Weights of a small transformer language model.
Size: 26 layers, 4 heads of 32, MLP 768 GELU, vocabulary 1422, 10.9M parameters.
Training: a variant of SOAP for these matrices, 207M tokens, 3162 steps.
Each number is 128 + 24 x the weight over its row's rms, rounded and kept within 0 to 255. Layers, rows and columns count from 0. Numbers have three digits each. The size before them is the row's rms in percent of the matrix's.

# down: layer 8 MLP down (transposed), 768x192, rms 0.103, rows 69-88, columns 64-127
# up: layer 8 MLP up, 768x192, rms 0.148, rows 70-89, columns 64-127
down69 111:148115131184139133101120136146152129168127117133142138090120128157146117170139108145121111099116151164163142102128139161144120113124146163077113091089126105122088102132142111127094123090149151
up70 107:135129167097169108119125118116090144141174130152109126141144101093116137153146120097158156167115099153090149110090139159132099128150134077121165158129105166131122114141155120126106125144086146
down70 113:145118146187153124147134136172132112104079142115134161126132161152117121140084110083097115115162118142146167141150118113174113134149127125173102119118123126161162089122092122105163137113160115
up71 107:150135122175097105110161117138132161140102134134153108138122131133120108157122148151100143146137076141132152155134070098148096112120173167105114197104115167167136122128132102137140095114155158
down71 123:111144135107144112165152108128125109120138120153185158134135155137123136132154137105139147114116176145143116154118144104129086121094195095167137180126105124096154124105161148173153183174127104
up72 102:078119163113151109159196122092141097137104139149182125099140113145080184174114110130123134139167131189155130154105128129162129115159169136102100138150133123155140146153097158097118103157182129
down72 112:096148127146153104148188082093099138129105150154183119129157153139142131120166084133157128128138144122133111149121133108198149143130130161155147098102142121135133100148147174084102146089130092
up73 093:106220105133123160146127131091180120174088109125100113117130126150113136107118155079127124140111122103091130120125139153107092118110098153127113096152125169119087131138147119092155081151137091
down73 098:110134088147142109147110128145159128125178146122122147116123143096092160089144128159112100145115165133121134117100124108166098108141135118123108137097129092122189138155144142124140124113141140
up74 096:117114126124148129134100132110120140101116138124156128093138132159081144086131114165106132120122154139117058109157193144157144127092165121156184119103154097130133144110142140121149095090146094
down74 097:119121098130118072118090150141125134086104157120142101128140105141094094075090127182129122099152117134106139145139090087161129131109136153138100154104116143142136110135106114084122136155165112
up75 098:109149132101119092121127122078116058170143094114127167124119131149164119131122114121136155112147161140132174084106138132154076113132130139123111136118087117136113108127107076136162150094152162
down75 106:168120178112163081143086114142117145118207137100162123110135120136107156162138113161139112143092110164114095146162129118097149133123138128100147090112094116168137131125145133087175147129115116
up76 101:129147122124129157125167084138086169101126110144144158154106112127100154150156122175143109170122119137135136145130117090128104155173151151122096129145157114132173098136154111158116136146155146
down76 098:123136140073162108089076184143164145153119145110109086114128102160112136127121151099137154133131128124124104101159118130134157131123144102097108123126139148132093126129114093103118082108104119
up77 097:130146128151116124133108118111154159150142117176136117205112127113178143132111119136083113112124144175126134084099124167142125165120107127111121180128116111148129107080131164092132103109133133
down77 090:115103171117165139160136106161100124148114145130133149124140097136137126150128085131074117086124138111100099134119161095096130092123097152108117151112144127136107124094168137124156127122121102
up78 092:161091126087132153129112133154114118111131092127181141144076135094133098138144164069110148134170115116134101113093154128155129101137136105146139108128104132133134130133124141158097136115155125
down78 087:099129144148122123125150107077104096146109153116066101100153116154107151133105114133121118132119142122141163160151101107082111149143125139114104120134134130119118143095165116099157148144120144
up79 101:158142109161106085149140134183152139197137158123128071152137105116150115118130128117099082079112077153109135157162122128159108162144185127144154150124127138134137108133091125111169123167110140
down79 114:127079151136114133113140108140144074161157078102092132157143166123111065105145104118186137145126117144131144112136145094166088148161127129139137147135094121187152138140125190087114134116155136
up80 095:119133111117096124116103143122134077124122130130101113122138143142176142119143068118121125095103130159123141138125119124193141120102144180114121144136106121111121142113129119087117138106187174
down80 098:134107104153135153158101117151145161127155152163149079094105154160104081110110133104125090147116115135129090151122139111124170150122134137136101114117111113156138131124106153100134123140122102
up81 102:114126149172159161168094132140154144197138207116116098101118113112143108106110172144169133090143180121141131131126143107088105152128135130107133124102141112090137122136102134102123118117102132
down81 102:102138137122141076140140106112164123081139127110112125132135121143156146121151133068147159139140130134137165105151110137117121105144108160102132086147112118122124104095145104111109103126139152
up82 094:167085127100151115101097082093124143126150098122112152127125141149121124110142102108154077119139142118085160097108103120123160134083158104114157091104096160096117106130144139154132131109155088
down82 099:089149142159092169134096091154161132101076119141119175137085151160157121115142101112132139173141128115144126131129146102153109134161192123095112135144087143062119096171136133137125140112074115
up83 096:110132150120120118100136101104131121156100076115139129107121102107101129176141152084152169130110105138165130137067095119139125116133114098097156114151131129143097159127119159107114113135167125
down83 091:173128128142134128132094104121113131076148157164091104116147158176138118114110149133081108112116111131139115127129099124123108126117130132125126157087098156150137100064135107141106109098099134
up84 097:155098139093122145155172142132111124152117119118097131136147126173076154151122146075115058092150133127116109127152135155166153138081131129100151108115101157136146115136097124127161155101075069
down84 088:103171110153093133132091121104136115113127130138106127118144134110150086109134144169133155114126151113152144162106148133106080139164128141131122119128161107154120098181160110101133121113159182
up85 099:158159168140095106133105124126129083131147126157149113113095135089156138141154104128121174092093107129166143107163178153135116086100102128122110144123131132155156091109107127123089144126151121
down85 100:105118099101142123127135128120085151161100148099141169120151111155132133150150179141131119150128116098100070137116121086138146156126142098165136120115115093117134123143142130146120100084132104
up86 098:122078080153111175127123081145124144142149146132146114138128142145157072140135110118123140127149131114114119092112109164135155140144103078159140144131144115156139151059123134117099160177172113
down86 087:130136153115147111125166105099128123157108128125143157149123139166111106123127098162122121120088129119176158156133130116131087122150168184091144130151158169102156069138135101138142089112091146
up87 106:146125167110159107113137157122120072117127142108123121154110148135124136143147172114139100088093141113165143133148088102141130141104113128141141139122146159141113139120151125120154164111155174
down87 112:139108134139111179119119172111137127141150159120103164133117130159168154150139126099136109131107125132108061081150148120134141164061111161125118130158152147172143167106136121161110135108101161
up88 106:182113088114158121126114165117149148145131137154154126159163089147139163146106151118067140166161086101126096083126159168121127157109129093086138118132140141136108103131155149157113120086116169
down88 096:100121133156047164118136116135107127123118133152093189104081127125151089090149108123107157135178158158112144136121131085100132161147147125114117169161128089115127129136130056140110113150116116
up89 101:139158134103126127101090082123133157131140139153101146168126127108162114156062135131130139152149117161176183152096097151104131159145152097150140137133079104132133124096111128127096146152136163